python train.py --num_attention_heads=2 --head_dim=128 --norm_place="pre" --attn_scale=0.0884 --tie_word_embeddings=false --parallel_block=false --extras=["local attention windows", "shifted keys", "gated attention", "value embeddings", "hashed n-gram embeddings", "capped logits"] --init="normal" --init_std_o=0.0292 --init_std_up=0.0292 --init_std_down=0.0 --lr_head=0.00673 --max_grad_norm=1.0 --decay_shape="sqrt"
Each number is 128 + 24 x the weight over the matrix's rms, rounded and kept within 0 to 255. Layers, rows and columns count from 0.

# layer 3 attention query, 256x256, rms 0.101, rows 100-110, columns 0-63
[[103 159 107 119 138 157 108 149 123 197 121 186 105 136  74  87 101 147  97 125 134 144 114 134  93 142 192 195 138  78 134 107 166 136 141  78 166 152  93  87 111 104  85  94 105 127 130 100 104 143 153 124 175 107 115 158 176  78 127  73 101 152 148 114]
 [146 100 129 175 155 146 130 126 136 169 127 158 127 133 101 101 107 161 176 161 108 120 110 137  69 124 128 136 102 136 151 111 144  97 139 170 140 115 114 130 101  87 157 101 115 144 126 133 127 133  96  82 164 115  98 129  79 145 102 150 129 121  92 124]
 [110 139 109 175  91 132 128  98 132 197 121 108  92 132 179 127  84 161 170 166 121  99 122 189 113 103  79 123  99 146 123 110  95 151 125 203 120 156 121 137 138 137 125 177  91 135 155 133  80 105  55 123 108 120  83 137 115 140  60 141 169 115 165 149]
 [107 103 135 108 159 119  96 106 160  75  97  82 125 110 129 100 178 175 105 140 172  97 138 157 163  75 113 139 142 104 117 143 100 140 101 175 117 106  97 147 201 127 159 170 122  98 149  93 121 108  89  87 108 169 135 151 130 115 127 138 129 166 111 117]
 [139 127 134 140 141 125 104  66 111 123 110 123 129 143 174 125 150 116 112 112 152 121 128 141 142 148  92 171 122 125 158 151  98 138 147 110 111 124 137 126 160 149 109  94 104 116 102 148 146 157 135 128 132 126 123 116 139  75 143 122 122 140 129 150]
 [153 114 144 147 161 134 158  78  97  62  91  77 137 120 154 156 136 153 134 129 128 113 156 124 115 113  74  74 149 155 104 156  86 126 117 133  77  80 152 174 112 157 157 111 165 118 124 153 158  84 127 116  74 184  88 101  95 142 146 169 119 145 111 122]
 [139 131  98  78 148 134  98 105 133 102 171  86 137 102 142  91  92 131  71 160 181 108 111 119 157 145 132 166 120  98  60 142  91 153 135 100 131 113  92 145 139  99  94 115 124  93 110  75 121 165 129 138 117 114 175 150 149  96 138 155 114 114 155 103]
 [109 132 180  89 136 121 149 100 116 130 133 128 151 113 154 106 125 109 119  75 148 142 108 126 128 157 119 130 149 122 146 157 136 139 170  62 108  94 135 150 119 141 131 118 153  95 126 180 176 115 148 132  92 122 124  69 129 128 161 134 108 148 124 106]
 [164 112 129  94 140 109  97 130 133 111 121 135 146 155 160 132 126 141 126 138 117 131 106 126 149 161 139 134 117 117 143 119 117 123  93 131 131 136 125 119 151 130 122 121 117 123 125 144 133 156 116 141 121 125  97 157 109 135 155 157 132 127  90 114]
 [110 127 124 141 145 145 131 131 151  63 113 112 139 117 153 186 173 144 107 114 152 133 131 108 148  78 117 120 163 115 125 171 122 135 115 119 140  83 148 150 186 150 180 135 126  95 127 135  98 147 121  82 131 135 146 144 152 157 123 104 114 131 116 126]
 [144  82 135 130 123  99 128  94 182  52 141  68 177 114 110 128 181 114 115 132 136 105 140 110 154  96  95 102 118 162 117 168  74  88 131 152 110 102 132 162 152 135 158 137  90 107 124 143 119 107 103 100 133 123 161 140  77 138 147 178 162 101 101 162]]
# layer 3 attention key, 256x256, rms 0.095, rows 100-109, columns 0-63
[[103 151  93 156 114  86  90 128 132 135 109 128 138 171 110 133 142 154 150 150 161  97 102 102  91 140 176 129 134 132 141 145 125 121 106 155 116 150 123 134  93  74  97 130 129 123 147 123 122 140 144 158 144 169 141 154 131 106 106 108 163 128 148 162]
 [139  94 129 123 122 117 147 104 115 138 132 134 121 134 152 139 149 130 149 149 132 166 149 141 140 147 157 118  98 121 158 141 141 115 128 175 130 124  91 163 160 102 157 118  83 150  90 132 118 105 135 122 149 137 105 111 141 148 126 116 126 126 104 137]
 [158 111 146 131 101 157 158  88 126 110 153 147 115  98 125 115 113 102 140 111 103 167 137 153 157 113  79 147 144 165 121 115 153 161 157  91 141 109 109 109 150 191 170 115 120 157 146 149 143 104 112 124 129  89  82 104 146 192 114 117  91 133 118  96]
 [117 118 128 119 186 118 199 136 138  84  96  86 132 110 134 142 138 165 142 107 155 108 169 118 134 114 129 112  88 106 121 140 129 138 125  80 125 106 131 117 120 170 167 113 196 104 177 122 121 146 127 130 126  97 106 120  97 102 131 151  75 127 162 118]
 [129 180 146 138 160 105 104 165  81 144 142 129 132  88 136 131 148 130 119 157 134 132 118 148 135 142  99 166 104 193 146 137  93 131 138 149 127 120 104  98 168 127  81 148 100 128 114  97 131 158 119 118 133 118 169 107 124 111 128 111  97 151 126 101]
 [187 163 104  99 119 115 121 153 110 120 155 103 108 112 117  95 118 121 170 150  96 119  75 159 124 145  96 164  91 177 146 104  75 144 131 120 113 146  89  83 141 114 113 154  50 131 153 161 147 153 131 166 163 115 167 127 136 196 100 119 149 139 163 124]
 [150 138 151 131 145 103  99 134 142 108 156 158 168  74 156 151  97 118 130  95 170  94 117 114 117 157 139 118 117 119  94 137 121 137 113  75 121 130 140 129 106 107 109  91 138  63 126 137 144 132 173 167 144 112 123 151  89 186 132 122 135 127 160 102]
 [123 171 152  93  95 132  97 143 126 114 143 127 114  95 127  94 119 106 122 121  97 147 117 164 123 136  69 141  99 171 141  80  95 146 148 107 149 126 129  81 154 151 120 167 138 110 114 126 116 135 143 162 161 121 133  94  83 164 106 108 103 129 151 142]
 [155 103 147 107 160 140 152 141 124 132 124 159 131 135 124 115 150 150 118 130 141 132 125 119 149 113 136 137 134 140 173 122 105 121 138 132  77  99 164 184 105 130 150 100 112 129  99 125 112  93 104  94 119 127 135 118 118 150 166 155 150 140  86 126]
 [151 110  98 133 148 104 164 153 171 130 102  96 154 172 142 177 107 170 147 140 145 117 112 130 138 137 145 197 109 120  96 169 109  90  94 142  89 110 149 127 142 110  90 141 119 108 146 123  94 136 104 122 124 131 151 149 116 126 134 131 134  79 138 120]]